Weights of a small GPT-style language model, trained from scratch on English Wikipedia: MLP 704 SwiGLU, a variant of Adam for these matrices.
Each number is 128 + 32 x the weight over its row's rms, rounded and kept within 0 to 255. Layers, rows and columns count from 0. The size above them is the row's rms in percent of the matrix's.

# layer 3 MLP down (transposed), 704x256, rms 0.0492, rows 606-622, columns 0-63
size [152 179  18 137  62  16  16  17  78  65 152  15  23  14 162  16  14]
[[ 78 153 141  69 162  68 130 100  95 133  85 127 106 115  98 188 141 111 117 159 133 131  93 106 103 154 174 169  95 140 125 108 149 121 125 105 130 134 125 163 120 106 108  94 123 153 173 156 132 119 175 111 127 130 140  85 147  69 129 162 106 143 141 158]
 [159 101 152 142 116 101  73  70 111 150 102 133 112  96 134 124 107 123 117 109 133 132 155 195 118 122 149 124  81  91 118 143 137 122 141 107 143 186 133 134 178  89 137 145 155 125 138  88  97 149  83 103 165 130 199 129  76 106 162  85  94  91 139 105]
 [ 40 117 115 111 107 127 115 155 121 129 158  89 147 162 163 128  92 147  93 121  93  97 116 165 134 118 184 131 146 137 157 164 151 135 152 110 102  84 136 118 174 131  97 164 189 172 140 122 117 121 144  58 166 190 121  83 128  86 142  94 144 107 175 132]
 [118 172 168 119 160  89 154 145 173 109 149 121 146  82 125  87 143 175  92 115 131  93  75  95 143  56 110  85  92 110 140 142 114  81  99 112 131 135 104  93 110 149 131  74 136 117 107 145  99 146 144 190 114 144 130 168 139 162 153 153 143 146  92 149]
 [ 99  74 178 106 133 112 102 149  58 134 151  91 139 150 140 104 110 191 159 148 105 135 201 133 101 147 119  80 127 223 124  85 177  59  63 133 180 115 117 108 122  98 162 126 140 101 139 139 127 150 124 136 117 120 139 104 122  87 114 109  61 157 165 109]
 [152 151 176 178 108 135 193  75 167  91 112 117 127 148 105 111 115 122 102 141 111 127 107 177 140 156 134  98 114 136 128 170 130 142  92 103 161 211 133  89 113 205 102 117 163 116 117 118  38 126 130  69 118 104 153 140 158 135 113 109 119 171  91  76]
 [141  93 151 140 122 151  68 149  91  83 147 165 132 163 143  76 117 154 116 115  84 138 162 102 109 107 126 141  99 147  84  99 144 151 109 152 185 146  80 100 136  95  90 170 128 152 119 140 182 156 112 102  76 145 169  84  45 137 134  60 140 173 127 111]
 [153  71 136 140 155 139 141 165 135 129 171 147  81 133 134  49 161 101 133 136 129 143 147 134 103 127 220  79 166 110  88  85 118 123 126 114  82 152 182  97  69 135 126 127 107 119 146  89 162 113  62 129 163 106 108  41 132 164 104 132 158 132  90  94]
 [141  96 116  87 127 112 150  90 106 118 110 166 130 176 111 123 103 140 202  85 111 209 120 140 136  96  78 122 142 149 145 133 168 113 116 127  97 132 100  88 196 101 158 144 158 162 121 161 143 180 148 127 137 127 114  96 124 103  93 188 163 142 110 128]
 [141 134  94 159  89 150 204 128 122 128 112 178 108 130 171  88  70 215  97  87 174 172 116 123 186 164 115 152 121 141  87 122  94 125 123 161 123  77 120 120 108 105 160 113 174 120 125 157 118 210 144 122 128 131 199 113 127 147 123  86  94 170 101 136]
 [ 93 111  92 134 146 118 131 143 169  84 166 118 160 169 121 161 139 157  85 160 131 101 152 153 186 117 125  91 128 110 112  88 196 127 133  92 139 122  96 134 135 159  43 156 134 151 145 113  82 140 137 135  54 181 164 149 178 100 142 116 123 125 170 155]
 [135 181  97 178 146 137 132 139  85 100  70 102 151 133 148 153 123 116  74 112 113 145 133 177  86 114 148 185 168 141  80 130  79 128  87 118 116 167 185 102 167 192 102 128 121 163 119 128  92 136 112 151 101 113 158 107 156 131  99  95 117 118 160 100]
 [147  90 129 162 167 150  62 143 159 109 133  80 117 101 132  47 137 127 119  95 121 133 169 120 184  97 120 193 165 129 123 129 157 116 134 160 138 157 125 118 106 111 120 103 191 117 164 132  89 129 132 151 161 143  97 117 111  94 119 132 121 138 138  64]
 [140  67 127  95 109 139  83  78 181  58 130 197 113 175 129 130 123 114 139 118  60 141  91 161 113 127  66 101 128 171  52 149  96  57  85 120  82 130  61  81  72 157 123 112 176 160 123 107 140 168 125  97 138 147 136  79 106 149 143 131 145 216 112 123]
 [128 108 155  50  95 149 127  85 164 116  85  99 111 193  86  42 133 169 116 140 115 132 100 139 181  95  80 137 106 140 138  76 141 100 128  86 128 148 157 103 133 120  43 137 105 131 150 147 112 149 100 144  95 103 185 179 168 168 163  98 169 160 115 138]
 [121 172 137 135  75 139  99  96 162  88  87  78  80  92  90 134 116 153 151 118 189 127 126 185 129 144  92 158  95 105 129 152 112 162 121 115 124  86 134 143 110  55 146 147 164  99 127 165 163 116 110 133 172 153 159 147 163 123 119  75  94 106 123 133]
 [ 99 131 122 116 108 155 107  96 127 162 110 156 118 147 120  97 187  81 114 141 128 126 133  82 177 153 151 138 135  97 104 113  87 155 151  87 171  98 128  98 134  95 167 110 121 136  76 140  69 121 138 155 144 170 180  75 156 151 129 145 120 136 115 108]]
# layer 3 MLP gate, 704x256, rms 0.0545, rows 607-622, columns 0-63
size [175  22 121  62  19  20  21  81  65 140  18  28  17 160  19  18]
[[ 76 149  84 114 101 157 168 144  97  79 128 145 100 158 127 159 194 131 184 138 119 115 160 118 112 162 126 174 162 133 153  75  96 167  83 130 154 139  92  91  99 111 150 136 129 174  86 121 112 107 149 117 133 117  52 110 167 162 183 128  88  88 152 126]
 [127 181 137 134 137  82 122  87 148 126 175 111 168 119 158 131 164 154 173 164 187 131 129 123  99 114 134 201 216 138 122  87  97 153 138 164 125 116 102 151 164 160 151  37 163 126 128 149 141 110 132 119 141  77 112 119 127  71 150 125 176  43 109  99]
 [ 82 132 102 147 180  98 115 146 116 113  97 131  92 113 115 146 150 149 147 106 147 162  84 113 140 158 141 124 125 113 130 105 118 118 139 107 166 139 168 116 207 137 127  70 170  94 135 153 119 176 178 103 140 139 139 157 137 141 194 148 138 140 122 122]
 [146 121 135 132  97  71 155 138 195 102  96  85  82 127  90 136 184 118  63  93 162  88  88 146 122  94 161 158  54 138  75 170 132 142 154 129  60 149 119 128 120 124 110  92 152 134 153 138 130 166 130 123 133 149 138 198  93 198 126 131  93  93 123 139]
 [126 158 125 137 122  61 139 144 143 128 114 123 128 107 210 108 170 110  81 105 141 123 132 148 110  99 169 139   0  91  95  93 157  83 159 115 137 114  90  88 181 109 156 144 138 102 156  93  82 111 148 146 129 132  56 156  80 180 103 128 141 161 103 111]
 [ 96 136 140 177  94 179 117 128  84  89 171 123 124 153 151 147 124  96 137  51  94 119 136 160 101 156 113 128 133 152  96 140 127 107 141 150 169 147 141 130  51 117 108 103 110 107 118 140  82 157  94 119 149  71 115 184 153 160 146 124 103  94 111 120]
 [128 106  94 172 121 121 107 152  92 148  82 110 143 116 115 117 101  83 127 102 135  91  92  81  87 120 125 157  49 122 141 118 128 117 141  86 105 123  33 137  99 104 126 154 138 131 173 131 129 150 158 109 117 114  72 156 124 133 130 144 119  80 118 157]
 [125 118 106 132 141 121 105 146  88 100 117 130 139 115 130 105 200 137  47 153 124 113 115 128 143 147 109 178 219 130  78 164 130 123 110  50 164 126  87 107 105 114 115 108 136 117 118 120 130 115 119 158 116  98 113 144 109 125 158 128  98 129 107 129]
 [123 156 125 134 100  71 130 150 195 141 186 124  23 134 146 163 147 156 134  73  82 176 144 153 145 148 152 180 145 159 107 161 126 153  96 118 124 134 156 116 123 111 127 171 156 120  96 168 141 213 127 144 152 141 183 165 115  99  74 191 116 126  94 195]
 [134 122 120  95 163 128 133 103  64 121 161 104 164 134 125 125 175 168  36 144  67 114 128 111 228 152 155  67 143 122  80 102 203 118 146  80 128 124  94 127 142 181  68 145 129 163 153  93 100 145 158 113 106 167 161 154 152 163 168 112  84 146 132 120]
 [ 93 164 114 118 114 151 128 134 111 204 164  99 105 184 125 159 232 191 142 149 116  97 131 124  88 118 157 122 206 140 164 165  99 120 121 131  81 148 141 101 187 161 127 188  71 151 140  71 116  96 147 156 160 129 129 182 154 155 125 137 111  88 100 107]
 [111  83 116 114 174  86 124 134  18  93 139 141 118 139  79 138  12 122 104 120 112 100 130 158 115 117  81 151 121 112  94 112 119 119 132 129  94 146 111 138 101 113 136 126 138  99 193  97 115 107 125 125 168 108 107 107 175  76 134 153 136 214 155 141]
 [147  99 161 105 175 199 155 139 150 101 176 168 136 138 159 108 188 103 156 183 103 151 108 168 149 135 139 137 183 145 123 113 138 112 112 110 144 147 151 171 103 127 159 130 133 119 126 170 111 107  89 136 135 125 113 128 120  88 130 134 108  25 142 120]
 [148  66  94  76 122 183 145 147 138 109  80 173  69 160 116 117 132 195  87 118  99 156  96 113 143  99 122 111 149 147 139  99  94 124 117  19 144 149  94 131 114 171  75 161  88 177 120  97 156 149 123 144 149  74 185 193 107 180 119 126 113  97 144 137]
 [130  68 155 115 121 199 134 149 156 133 119 144 148 126 105 144 120 156 148 149 101 137 113 152 169  98 149 147 121 117 104 132 133 138 127 197 128 118 184 138 147 122 131  77  85 136 171 142 176 120 117  92 161 203 141  82  78 133 136 156 142 148 148  86]
 [140 255 115 120 135 188 115 112 114 154 143 137 137 128 145 180 190 132 156 114  88 159 135 120 135 168 144 145 242 123 141 108 128 170 135 112 151 129 128 167 174 139 138 138 136 160 114 112 111 122 132 142 157  80 152 169 160  97 128 117 174  99 125 143]]
# layer 3 MLP up, 704x256, rms 0.0519, rows 607-622, columns 0-63
size [175  25 132  62  22  20  21  80  70 138  20  29  17 164  21  21]
[[161  87 156 153 144 107  86 104 161 139 113 146  72  95 160 135  94 100 126 116 131 154 143 153 134 122 133 140 133  93 103 133 148 160 141 156 110 178 170 171 179  91 134 131 178 114 157 133 114 173  57 113 183 156 176 161  87 110  91  82 125 110 134 122]
 [109 138 119 131 143 148 110 140 195 122 117  98 145  98 174 130  80 177  82 113 141 119 109 189 119 120 129 138 207 126 122  95 112 132 162 150 121 142 113 193 146 128 154 149 133 138 150 144 158 130 124 126 152 169 126 108 175  96 140 163 119 132 177 120]
 [128 183 166 118 149  72 135 162 215 130 165 160 138 112 140 105 162 140 108 112 158  88  85 121 132  66  96 106 140 125 127 133 131  99 119  90 151 138  85  99  95 162 110  51 115 117 103 159  94 145 103 147  84 145 110 170 127 207 137 152 120  97 102 122]
 [124  80 127 138 130 110 132 169 106 116 106 137 154 140 189 111 123 154 139 160 145 140 149 105 104 155  98 166 124 146 106  26 158  82 105 119 130 114 133 143 117  92 116  82 113 120  98  94 137 145  56 109 137 155 119  85  70  63 130  99 127 169 131 105]
 [ 94  72 131 118 136 155 125 169 119 105  57 154 171 144  97 126 255 147  75 107 138 167 145 151 113 133 178  87 141 125 105 164 138 134 150 204  95 130  96 159 132 102 134 184 141 161  80 179 141 145  56 103 111 130  63 170  88 127  89 147 117 102 146  82]
 [ 88  77 125 103 103 152 145 140  97 156 108 176 165 145 117 123 183 131 165 168  72 114 167  96 142 160 139  86  93 103 133  98 122  72 114 185  87 118 124 122 110 117 101 245 130 142 245 121 150 125 155 154 134 120 118 157 129  98  92 132  96 174 134 129]
 [138 149 100 114 124 106 143 127 109 150 121 148 200 137 124  86 145  92  99 141  86  90 164 101 141 113 120 104  60 108  98 169 131 129 138 157 134 187 156 127 157 149 121  77  93 131 160 107 136  85 181 108 115 117 105 147  91  49 123 139 115 134 106 114]
 [121 118 146 113  70 122 145 103  97 159 141 134  74 110 142  81 177  61 193 113 153 201 134 107 131 153 134 104 143 146 113 132 132 125 110 107  78 130 116 129 147 107 127 130  67  93 116 124  96 126 117 145 153 102 132 186 141 191 101 154 140 181 177 116]
 [138  94 132 143  80 137 180 164  92 115  87 146 126 107 146  98  93 195  98  53 126 140 148 138 131 125 152 122  31 126  88 134 110 124 112 102  83 106 182 151  99 151 117 107  96 122 136 164 156 182  71 159 170 132 171 126 127 110 122 148 152 186 115 132]
 [103 159  81  84 163 142 132 103 100  56 103 114 118 127 152  70 182 131 149 165 124  78 133  55 154 124 142 136 156 158  83 147 111 138 142  79 167  87  96 128 148 129  92 165 170 104 136 157 111 144 128 143 139 112  91 182 131 132 161 115 107 136 116 157]
 [138 150 117 123 127 146 153  88 137 111 161  94 159  72 220 109 163 104 163 108 128 154 148 149 131 131 112 112  37 107 138  98 163 124 144  50 136 140  99 138 135 168 157  55  83 160 116 144  89 140 150  92 107 152  37 107 131 230  86 147 140 144 104  98]
 [ 95 150 111 131  56  89 135 118 113 113  61 132 182 160 119 142  43 134  98 126 163 149  99 134 159 102 155 109 229 103 118 100 104 167 118 170 142 124 145  85  69  91  82 178 156 149 133 158 123 148  53 131 177 115  92 137 143 158 134 109 101 144 127 163]
 [ 89  69 126 156 111 166 121 175 112  80 165 102 148 108 103 124 100 101 123 152 129 157 132 141 160 164 144 144  87 147 122 155 122 141 146 114  87 164 109 113  64 146 104 175 111 147 164 149 165 105 127 126 105 124 141  93 140  44 172  99  76 160 144 120]
 [ 92 100 163  85 143 142  66 105 156  96 120 126  96 199 134 125 113 156 101 145 110 107 129 129 148  84 108 107 178 141 145  66  80  87 146 101 106 126 156 117 140 108  59 164 109  95 148 158 130  70 127  81  99 101 182 150 135 189 117 128 112 155 100 158]
 [160  62 146 141 114 145 133 127  91 125 179  87 119 101 193 125 205 115 142 120 110 116 115  93 109 139 128 177   7 133 131  82 113 138 148 179 111 146 147 140 105 105 147 143 107 135 133 129 109 118 127 125 140 127  76 152 141 150 100 117 101 117 112 107]
 [141  97 142 126 113 150 142 134 150  97  97 130 132 157 104 143 112 126 130 140 151  88 129  94 105 127 121 125 255  93 105 159 117 148 127  69 101 112 151 159 172 113 130 158 149 139 170  97 131 114 105 102 105 114 104 144 127 150 102 122 123 150 140 120]]